config = dict(
    n_layer=22,
    positions='rope',
    seq_len=256,
)
Each number is 128 + 32 x the weight over its row's rms, rounded and kept within 0 to 255. Layers, rows and columns count from 0. The size above them is the row's rms in percent of the matrix's.

# layer 8 MLP down, 128x320, rms 0.17, rows 0-127, columns 240-279
size [ 99 106 104  96  98  96 100  98 107  91  97 115 105 102 103  94 100  99  99  95 100  94  95 105 100  85 101 113  95 116 100 102 105  92  94 106 105  98  98 104  98 101  94 100  95 101  97 106  94  96 100 103 104  97  96  95  98  95  97 103  99  92  97 104 102  95 103  88  96 102 108  98 100 102  98  95  96  98  93  96 102 109  97  97 105 105  98  98  97 109 109  95 102  99  97  96  93 110 100 106  99 105  96 103  91 103 100  96 102 100 107  94 100 106 101 107  97 100 105  95  99  99 102 105 105  91 101 104]
[[128 122 123 140 156 168  82 155 104 145 153 145  88 142 197 135 173 129 100 121 162  91 128  65 146 117  94 190 152 158 141 161 121 103 119 188 151 132 125  87]
 [131 126 166  86  94 144 156 129 148 111 103 111 145 127 121 144  88 138 167 167 118 128 112 137  90 170 162 181 122 154  82 173 126 156 100  87 185 121 150 113]
 [174 136  83 130 109  66 164 171 133 119 150 167  54 129 120 151 133  97 126 113 143 208  81  95 107 121 148 102  87 158 105  82  54 168 127 119 178 135 102 109]
 [135 161 126 110 121 126 125 107 107  59 166  96 135 117  70 100 214 120 161 121  71 129 131 108 148 174 115 172 147 112  60  83 178 114 136  84 103 101 148 161]
 [138  91 107 163 158 141 156 131 125 122 162 132 140 155 164 156 133 107 113 172 100  94 117 108 140 191 109 111 145 113 129 173 170  96 134 116 178  93 108 173]
 [ 91 112 156 113 109 105 171  43 186 126 135 187 175 154  92 132 101 205 114 119  96  89 146 145 150 101  79 159 129  96 132 154  79 133 121 137 146 172 133 103]
 [ 90 129 116  85  99  73 183 173 106 107 151 205 154  85 150 124 141 109 143 103 173 106  93 136 163 125 170 126  71 120  89  98 144 152 145  95 155 134  96 129]
 [187 109  52 140  82 158 139 163 135 156 117 140 114  78 107 153  97 131 142 180 131 137 162 144 153 107  86 162 161 140 117 126 138 190  77  93 148 163 162 218]
 [178 105 145  86 140 115 147 134  86 131  96 186 142  87 205  74 125 127 163 151 105 155  94 138 129 129 126 105  72 148 131 128 154  65 185 133 116 160 151 121]
 [142 204  52 147 149 169 140 111 132 139 129 193 137 177 128 194 161 121 129 126 120 184 123 153 103 134 159 125 147 145 106 135 112 162 134 126 129  77  90 110]
 [ 76 174 135 157 163 132 106 130 167 125 120 126 135  84 106 158 105 135 193 149 138 111 167 101 136 136 124 150 121 104 173 120 104 184 156 131 125 120  89 154]
 [ 60 204  85  82 178 150 153 159 128 151 189  77 108 173 112 178 177 114 148 108 174 119 119 212 130 172 121 116 124 167 163 160 117 159  85 153 138 136 134 148]
 [153 173 156  85 100 118 124 131  41 123 127 132 154 121 130  89 133 131 127 167 143 141 105 112  97  84  51 138  97  75 202 127 123 149  99  89 134 110 133  79]
 [ 92 133 127 123 136 102 182  99 141 129 157 152 135  95 130  94 123 103  94 136 137  93 150 112 167 126 149 131 129  91  87 129 158 178 198 189 190 108  99  87]
 [112 145 158 108 124  63 111 154 138  88 180 174 107  99 103 199 124 112 107 115 163 133  96 107 145  58 182 136 135 144 100 138 159  75 157 165 120 180 153  80]
 [ 55  99 148 109 117 132  67 168 137  77 149 173 109 153 158  79 196  76 155 117 105 117 118 120 104 166  98 161 139 121 175 145  63 129 137 145 108  94 125  68]
 [142 142 106 190  83 102 100 174 116 101 150  66 199 108  97 137 118 158 149 174 148 142 157 114 161 148 142 148 113 130 108  78 143  97 117 114 213 141 154  81]
 [ 93 209 170 145  90 164  56  83 171 101 138 121 150 101 183 113 152 206 108 110 123 137 136 148 148 176 104 107 143 157 129 146 178 107 125 108 112 113  92  63]
 [138 164 171 122 154 173 144  58 144 110 141 136 148  81 194 109 155 113 117 141  98 160 103 119 132 108 126 181 121 165 135 147 208 160 136 189  44 162 105 157]
 [183 125 150  92  93  81 200 156 115 155  83 152 134 126  76 132 108 133 119 143 144  97 143  63 113 174 140 116 149 163  87 102 111 103  79 108 115 179 111 120]
 [142 104 131 183 154 119 154 112 140 170 183 168 121  86  77 129 138 152 161 152 174 154 108  75 140 149 101 115 140 154  92 169  89 182 159 116  91 154 169 140]
 [199 181 112 122 131  95  70 117  85 107  70 115 129 176 107  92 126  85 141 126 141 167 151 122 135  55 162 109 122 137 188 133  99 160 106  92 126 136  71 121]
 [127 106 112 135 132 115 141 104  86 181  88 117  97 142 136 111 109  66 156 102 145  36  90 181  77  68  95 111 131  91  81 167 100  93 169 114 111 160 166 141]
 [171 149 160 156 136  88 122 106 161 121  58 159 150 116 146  81 101 144 143 116 148 134 148 110 145 149 135 105 102 153 111 157 140 116  62 166 110 110  82 108]
 [ 66 129 111 119 111 140 177 137 147 147 121 183 139 142 134 126 158 122 184 159 150 127  78 122 147 140 170 141 107 119 134 138 149 143 186 128 100 152 208 119]
 [111 128 154 125 158  66 135  68 121 112 143 133 156 124 176 170 105  90 149 133  92 150 179 117 114 134 161 175 184 146 118 150  87 127 150 126 180  53 126 183]
 [172 116 130 111 152  55 125 166 119 110 123 126  83 109 197 105 144 151 178 107 148 150 139 136 144 125  82 116 169 152 179 102  74  84 127 125 148  88 164  73]
 [116  71 122 125 135 130 152  92 145 123  83 148 127 103  71 146 147 111 148 104  84 162  94 120  96 131 107 197 121 175  94 102  91 109 131 134  68 119 121 104]
 [ 83 154  98 134 187 144 123  98 203 139 127 164  67 108 196 116 166 155 162 123 110 106 136 105  83 176 123  48 121 149 124 127  95  84 154 144 121 150 155  96]
 [114 181  95 120 130 133 127 116 152 150 150 128 142 180 150 126 104  88 107 146 124 129 162 126 178  74  91 130 142 165 151 114 104 110 100 132 149 169 174 134]
 [101 181 155  76 166 140  89  92 176  87  82  73 162 189 118 127  95  97 109 145 187 136 158 145 145 108 165 110 125 118 147  80 146 112  91 154 136 165 121 115]
 [132 119 131 130 112 102 137 112 167 103  87 110 136 162  70 155 146 140 146 112 108 136 163 107  51 129 120 133  92 125 161  46 168 171 108 136 123 101 155 121]
 [116  56 110  86 122 185  97 114  87 207 108  98  99 131 142 158 140 113  94 138 126  94 160 155 143 132 156 143 140 121 153 200 183 167  79 155  89 114 103 116]
 [113 115 152 140 158 182 103  70 142  82  65  87 108 156 109  95  80 144 104  92 122 146 122 186  86 128 120 122 169 105 129 161 120 119 118 170 161  74 172 150]
 [ 72 195 137 142  98 150 150 151 128  92 105 105 141 152  68 102  95  77 131 142 154 142 110  85 190  99 101 158 104 130  82 152 165 113  59 200  93 145 119  82]
 [ 76 144 150  98  93 115 122 139  96 134 212 121 128 118 178 186  85 178 133 107 109 159 108 158 118 136 110 141 106 209  72 199 105 159 109 106 101 167 107 129]
 [110 157 156 183 146 144  81 116 176 152  88 144 159 114 108  96 123 110  97 144 133 232  92  81 134 102 168  82  79 145 137  90 164 132 147 134 103  75 101 148]
 [ 70 120 145 186 138 101 130  93 171 122 162  62  92 171 179 109 131 117 107 130 157 117 101  97  70 134 183 105 115 110 143  66 111 176 136 161  92 168  89 145]
 [ 87 111  98 127  94 135 119 118 208  97 154 109 179  80  71 142 140 154 122 120 169  82 128 135 129 141 116  90 106 116 140 126 130  94 110 189 164  80 128 156]
 [173  97 135 112 130 135 124 197 199 120 180 115  93 172 136 153  92  93 177  88 151 128 148 173 131 156 143  85 151 128 178 138 148 131 154 113 146 168 111 116]
 [100 129  91  84 135 107 101 110  91  68 119  86 147 122  98 152 160 128  82 151  87 114 153  75 104 157 118  84 160 151 134 115 115 141 162 128 115 121 162 109]
 [180 104 131 162  86 150 113 151 145 193 124  89 175 128 102 160 146 135 120 119  58  79  88 144 114 138  83 150  96  73 140 122 159 141 184 133  89 201 161 115]
 [115 167 108  74  99  63 106  97 112 113  89 124  79 112 109 107 135 102 118 118  87 124 130  94 142 103 115 194 159 146 162 123 103  91 166 111 171 166  80 147]
 [126 100 154 188  82  83 116  80 112 150 155  89 177 132  63 167 131  86 115 108 128 124 159  80 113  74 152  51 151 158 134 135 150 126 131 129  73  94 126  90]
 [133  88 201 101  91 144 105  91 163  86 116  92 104  92 167 102 174 125 135 118 119 130 180  90  90 107  82 134 107 169 181 100 146  97 139 156  86 124  85 155]
 [180 128 119 136  82 108 138 134 121 119 194  98  97 126  81 136 108  80 159 154 106 107 122 166  81 113 107 105 153 116 175  54  81 173 149 100  58  71 131 152]
 [164 152 141 126 132 128  68 118 132 111  97 105 173 121 119 111  84  95 173 113 129 211 140 189 121  66 141 111 126 144 141  83 141  80 163  74 192  78 105 126]
 [140 107 106 102 115 143 147 187 118 144 124 120 130 130 105 135 120 113  86 155  79  91 109 144 103 106 160 138  85 125 135 118 137 182 176 161 125 190  78 172]
 [ 88 133 135 157 147  93 119  98 172 121 135 153  87  69 100 153 190 128 138 141 211  80 170  84 102 171 107 111 149 137 150  85 136 171 163 179 167 139 109 166]
 [ 88 150  98 113 201  92 109 132 148  93 104 125 160 205 109 125 142 117 166 107 162 188 103  99 131 115  75 142 137 184 130 104 181  90 145 127 203 148 106  90]
 [114 159  77 113 158 133 151 100 111 125 116 153 141 135  86 132 163 186 145 157  91 148 146 128 159  91 192 128  98 125  77 110 153 107 155 105 119 181 159  85]
 [155  71 128  93 137 145 138 118 115 182 133 124 141 191 139 132 116  91 169 111 147 103  89 112 215 118  62 140 140 166 186 140 126  96  97  96 151 132 110 103]
 [101 141  81 118 120  52 105 130 141 133 103  95 125  97 178 117  68  76 133 109 186 136 132 173 154 149 115 138  81  88 101 140 130 139 145 112 140 156 114 176]
 [117 162 124 126  77 143 198 113 103 241 158 137  99 104 132 149 156 191 120 135 183  97 111 180 109 180 153 125 123 160 137  56 118 190 143 162 140 110 104  94]
 [162  76 161  56 171 150 176  72 150 136  62 140 171 123 108 148 156 159 141 136 134 110 136 147 161  72 125 102 119 129  71 129 126 141 123 176 124 154 130 137]
 [ 76 104 133 128  61 134  57 126  93 142 118 135 161 118 148 145 197  91 157  99 136 110 132 165 109 179 116 179 158 146  99 121 122 183 162 155 111 115 210 106]
 [125  91 153 216 114 113  77 117 112 179 154 157 112 103  81 145  47 110 167  95 111 110 163 208 163 154 102  60 177 101 170  93 111 188 107 116 127 128  82  72]
 [119 165  96 101 100  99 130 165 123  93 115  94  83 115 150 152 114 122  90 132 176 130  93 153 166 189 126  89 106 168 178  63  97 108 109  77 145  89 200 121]
 [110 138 129 132 134 182 144 121  31 143  97 180 147 178 137 147 118 132 145  89 168 139 121 139 104 171 111  95 152 137 129 154 180 177  96 173 113 129 141 103]
 [152  65 107 105 128  91 132 137 127 127 134 121 117 132 107 149  67 132 213  64 137 149 107 150 154 101 102 114 119 110 121 155 139  89 149  72 107 134 144 171]
 [104 138 104 146 118 168 139  95 112 171 148  74  85 133 127 119 163 139 153 158 116  94 178 130 155  91  72 109  81 142 101 109 145 130 179 205 120  98 134  82]
 [112 106 152 115 153 107 105 158 140 108  60  85 129  99 112 121 118  85 166  64 115 162 110 139 128  93 122 121 163 143 143 123  68 178 198 148  83 137  93 122]
 [138 184 100 188 168 132 119 128 185 178 136  82 144 125 118 177 123  54  95 172 151 134 144 121 106 108 130 148 140 125 144 118 147 152 157 148 136 146 138  64]
 [100 187 148 159  79 124  54 111 117 125 122  95  95 137 166 143 108 120  80 128 116  80 107 135 168 151 135  93 139 110 133 122  62 140 128 158  85 173 105 116]
 [129 141 140 119 153 169 139 108 155  83 130 101 124 119  96 133 154 157 149 159 147 110 118  77 141 143  73 123 124 168 118 101 155 178 123  94 119 138 202 143]
 [126 179 137 146 105 144 101 114  81 165  77 192  99 130 135 157  93 112 105  93 121 101 105 141 159 134 167  99 128 175  96 161 105 133 136 165 146 131 124 126]
 [179 159 112 117  87 131  96  98 175  74  52 104 132 166  93 168 173 104 135 104 127 159 168 148 140 121 119  89 107 203 108  91 101 178 101 141 110 132 141 101]
 [114 166  17 118 166 139 184 144 131 156 144 119 150 178  99 152 217 121 127 127 114 148 156 111 153 126 117 126 149 161 133 119 139  73 202 121 113 146 110 122]
 [134 132 128 168 116  92  96  93 108  76 173  99 111 136 139 121 179 189 139  60 134 158 125 154  98 167 146 142 130  79 133 131 129 128 109 148  96  91 106 133]
 [185 116 101 115  87 164 142 160 155  55 113  80 136 182 131 161 103 162 131 104 130 126 147 155  95 191 159  62  92  85 101  96  87 114 108  92 145 135  99 115]
 [144  74 129 113 138  98 156  69 105 101  84 111 153 116 184 120 124 212 170 181 162 108 129 155 117 103 163 125 131 106 105 113 133 178  82 106 158 135 118  67]
 [134 167  68 141 144 131 121 120 170 137 109  81 116 128  99 158 101  85 143 112  80 144 115 153  86 122 126 137 146 116 111  94 101 153  99 142 157 191 145 121]
 [129 109 144 163 120 126 137 140 123 145 149 134 103 151 151  74  96 150  85  90 160 135 131  76 143 109 122 115 145 172 110 126 119  74 101 150 111 143 136  86]
 [ 51 126  77  94 152  87 138 174 120 139 110 109 168 111 124 123 141  72 202 100 203  77 121 144  77  87 140 117 163  83  79 132  72 102  80 154 133 117  87 112]
 [119  78  92 134 118 124 131 148 141  67 129 115 171 104  92  89 135 130 138 152  97  87 145 123 103 108 175 140 130 176 101  94 144 138 162 158 120 145 130 168]
 [ 45 193 146 129 160 140 137 112  94 100  99 142 125 230 102 135 112 142 154 109 160 103 114 142 175 121 142 116 150 174 122 131 160 207  90 145  93 171  80 136]
 [191 144 152  92  98 118  53 120  98 158  98  69 155 131 121  80 102 207 131 140 116 166  54 180 149 123 135 129  94 124 113  95 132 186 109 126 149 154 104 154]
 [ 75 106  92 203 102 153 167 216 113 142 182 158 124 129 167 119  88 155 133 166  97 157 149 145 121 132 166 108 158  69 189 138 147 144  60 112 112 114 136  88]
 [150 161 110  87 160 162 135 124 133 102 100 134 164 131 160  84 199 176 153 135 136 163 113 116 136 169 140 170 142  82 147 102  77 181 116 103 107 119 137  67]
 [103 138 130 130 101 137 114 139 125  96 135  97 143 113 109 134 123 132 175 145 105 124  51  85 222 137 134  97 116  93  98 144 110 106 138 124 125 152 187  97]
 [128 127 114 124  89 104 106 108  98 176 153 167 145 107 119 133  93  99  97 154  89 191  95 133 196 143 150 139 136 122 165  87 159 146 106  75 133 113 137 125]
 [137 105  96  97  86 130 119  98 123 139 138 185  99 112 119 167 168 116  80 114 153 112 115 113 117 133 140 108 127 107 129 146 149 173 155 122 135 151 117 121]
 [144  91 145 126 132 166 154 120  80  75 120 126 106 123 155  83 112 128 157  96  85 106 133 175 134 102  98 135  73  76  76  87 130 142 146  89 128 129 109 131]
 [113 112 113  85  75 113  90 109 153 130 177  87 126 147 202 101  96  77 139  89 164 156 163 169 158 110  57  94 132 116 170 128 159 104 122 173  65 145 118 109]
 [155 139 200  71 122  63 165 128 142 173 100 158 127 117 153 202  85 146 128 131 160 120 171  69 105 128 109 132 103 128 113 147 149 109 184 121 155 120 139 141]
 [127 111 189  95  85 121  82 112 137 101 126 147 179 107 134  90 119 150 126 130 120 175 163 180 110 130 147 154 115 128  83 100 142 147 133  94 158  39 134 150]
 [121 118 142 160 125 144 136 147  77  93 174 103 186 119 118 140 145 125 129 104 150 142  82 130  96 126 120 114 111 162 139 117 117 159 194 102  94 184 162  46]
 [108 141 115 120 107 140 111 140 149 136  74 115 140  85 108 171  71 215 144  91 134 187 106 149  96  78  85  79 124 170  95  46 133 157 118 122 127  93 133 198]
 [138 133 155  53 189  59 135 189 123  97 121 135 133 111 125 164 105 158 167 199 136 151  92 128 105 132 155 128 145  95  98 112 132 132 172  96 113 137 123 133]
 [137  95 142  91 179  79 160  90  74 154 144 142 129 190 114 152 118 157 125 104 126 154 121 162  85 200 118  47 111 124  99 142 191  94  78 102 141 121  99 115]
 [213  89 149 187 183 147 118 155 125 144  78 125 183  99 140 130 134  52 141 162 101 134 190 114  95 145 184 135  73 108 115 151 117 108 140 113  92 145  63 134]
 [114 151 203 152 151 155 166 172 154 124  65 146 125  86 191 154 128 121 122  80 166  95 194 120 136 125 172 180 114 127 135  99  72 154 123 182 148 127 112 107]
 [138  92 158 138  86 142 140  73 153 109 121 144 100 158 162 113 167 193 113 106 130 105  95  82 103 136 113 100  58 147 131 133 125 131  83 100 145  65 137  91]
 [157 125 109 141 145 100 148 120 138 172 120  69 153 120 115  86 123  54 117 178 100  93 171 128 116 184 200 118 108 114  71 164 158 154 160 209 126 149  82 115]
 [122 125  55 115  75  86  90 171  98  79 134 136 135 127 166 135 135 206 145 118 105 142 107 145  73 114 116 175 129 124 120 133 130  58 163  86  96 148 138 145]
 [123 164 105 179 108  82 126 123 182  90 144  81 111 110 146 160 177 162 160 124 157 146 111  68 123 106 178 144 173 118 105 116 121 100 109  99 179 109 123  74]
 [128 113  71 184 229  94 103 182 130  88 101 131 141 135 145 142  80 104 122  82 143 133 186 157  95  97 110 135 182 114 123 101 169 140  84 101  76 209 179 152]
 [ 88 134 154 133 132 148 108  81 121 166  91 171 163  89 119 118  95 146 121 115  64 106 122  64 112 130 113 122 184 159 142 143 130 106 108 124 142  84  60 158]
 [108 106 113 107 133 101 168 162 124 172  96 144 117 130 106  64 120 134 137 107  57  76 137 173 100 130 141 110  94 139 135 152 122 144 188 141 113 139 152 144]
 [129 185  94 113 143  77 141 134 148 101  91 122  86 149 157  87  46 134 134  84 146 143  94 156 115  43 115 154 101 154  96 109  92 127 115 126 139 141 143 123]
 [170  98  95 128 149 137 140 104  96 156 178 147 139 131 151 163 125 165 111 155 126 137 114 141 103 160 162 128 165 159  29 123 167 125 144 147 157  75 136 145]
 [103  85  65 113 146 138 179 174 128 137 119 118 115 119 147 163  89 132 110  88 182 142 101 105 127 161 115 130 163 145 137 163 144 149 154 123 187 149 101 149]
 [169 107 110  42 162  48  90 103 124 124 149 113 152 139 160 120 127 120 130 122 129 135  65  84 131 127  77  95  59  83 102 146  97 130  43 157 150 103 152  87]
 [105 162  88  82 130 166 132 136 147 127  96  94  67 137 100 151 110 118  97  74 162 144 140 136 128 179  87 113 161 110 109 161 130 129 148 142 109 105 179 158]
 [101 147 139 141 101 119 149 143 129  82 129 148 152 154 132 130 120 102 141 108 102 169 119 169 145 153  82 161 115 125 141 134 113 123 122 124 117 134 124 156]
 [124 113  76 113 145 165 151 130  64 134 107 130 126  52 110  86 132 108 109 224 131 122 152 110  73 105 171 121 136 118 104 109 193  88 140 137 151  72 168  95]
 [ 81 151 131 118 155 149 187 150 142 150  98  94 175  72 126 158 151 128 161 128 142 109 141 158 106  77 152 129 135 156  84 150 144 131 133 120 106 133 121 150]
 [146 172 103 140 148 109  97 137  97 170 137  99  98 160  94 139 157 104 136 159 128  99 180  73 143 139  98  92 136 129  86  93 153 116 127 146 121 115 123 119]
 [118 102 136 141 101 116 115 146 170 176 132 142 130 178 130 110 121 139 169 171 171 163 119 113  89 133  94  72 104 147 161 132 115 149 149 128 112  36  96  83]
 [150 131 122 129  52 123 143 111 103 170  64 113 116 100 134 105 145 139 122 141 117 109  85 131 128 120 118 149 159 130 102 121 192 106 105 111 171 105 105  86]
 [163 148 123  75 121 105 155  82 121 127 113  79 157 115 121  86 106 139 121  97 141 165 118 105 175 166 118 152 147 116 167 144 119  65  76  72 128 161 172  99]
 [144  54 105 104 159 134 117 157 107 174 118 159 125  87 117  90 169 183 156  65  53 157 123 134 113 166 163 184 141 233 150 145 125  87 111 124 131  71 151 123]
 [186 104 132 135 136 142 113 134 131 146 133  91  92 106 134  93 148  80 122 130 110 126 158 130 169 158 134 132 151  87 155 164  91 168  81  80 104 149  89 150]
 [181 158 148  94  79 152 113 115 114 148 138 152 150 111 175 127 111 153 131 103 109 102  89 136 101  98 128 159 161 146 153 131 216 180  99 146 130  99  98 202]
 [ 88 155  67 127 138  86  90 120 131 179  85 128 122 171 148 123 111 154 130 148 102 164 187 136  78 109 139 164 170 125 164  94 131  58 140 102  79  65 154 148]
 [100 201 146 121 150 102 157  78 135 113  61 126 161 149 135 195 119  48 141 147 170  89 184 174 131 114  83 138 169 133 142 138  97 161  97 144 130 141 114  87]
 [122 165  79 153 107 155  91 122 167  85 142 156  64 162 152 147 147 114 180 130 152 115  98 152 103 124 128  93 121 117 151  78 142 172 135 155 159 153  86 135]
 [156 116 130 202 136  86 106 114 200 138  77  70 148 108 120 169 156 122 109 111 123  88 174 125 118 113 195 163 116  94 122 176 137 137 111 115  87 100  41 165]
 [111 105 103 124  67  98 141  63 138 119  93  51  85 114 141 103  93 120 169 158 116 125  78 143 105  96 115 128 152 105  87  93 171 106 137  92  81 160 132 146]
 [115 125 111 167 115 178 177 146 178 160 133 170 144 153  95 109 181 133 122 107 100 127 119  77 113 124 117 102 165 162 104 125 119 116  99 131 189 164 139 107]
 [130 164 107 119 124 106 107 122 170 158 139 123 183 134 121  99 157 154 108 139 107 162 158 140  75 137 102 149  55 110 154 205 179 171 101 127 137 151 106 116]
 [150  89 202 111 176 115 136 100 124 144  92  80 115 122 125 115 213 121 166 157 161 101 118  68 140 132 132 209 105  89 150 137 149 191  93  95 141 105 162 118]
 [160  65 187 105  85 106 134 182 153 107 102 168 101 120  91 156 141 183  90  85 118 162  93  76 160 116 151 164 142 117 109 110 125  84 135 142 111 159 132  97]
 [161  87  76 178  90 101 122 153 115 123 127  99 163 104 102 148 167  95 144 162 103 161 162 113 105 119 152 140 127 103 116 121  95 101 129 178 167 194 131 128]
 [148 119 121 120 153 146  95 113 198 129 107  81 144 120 180 172 139 172 167  79 149 124 113 143 117 118 148 142 133  95  72 107 133  69 166 169 114 145 149 123]
 [219 148 152  93 174 153 123  96 131  79 170  71 150 117 172 150 120 115  97 142 125 124 109  93  60 114 105 152 128 117 116 157 156 177 105 121 128  97 162 158]
 [182 150 128 184 153 149 108 126 159 157 168 163  56  96 138 175 140 103 193 174 154 162  93 148 134  77 149  90 140 187 152 103 113 148  52 186 162 160  84 138]
 [123 166 119 109 109 163 197 148 144 134 148 118 139 131 150 142  83 103 106 139  88  92  95 149  80 135 143  55 162 112 144 104 144 152 109 154 108  99 126 184]]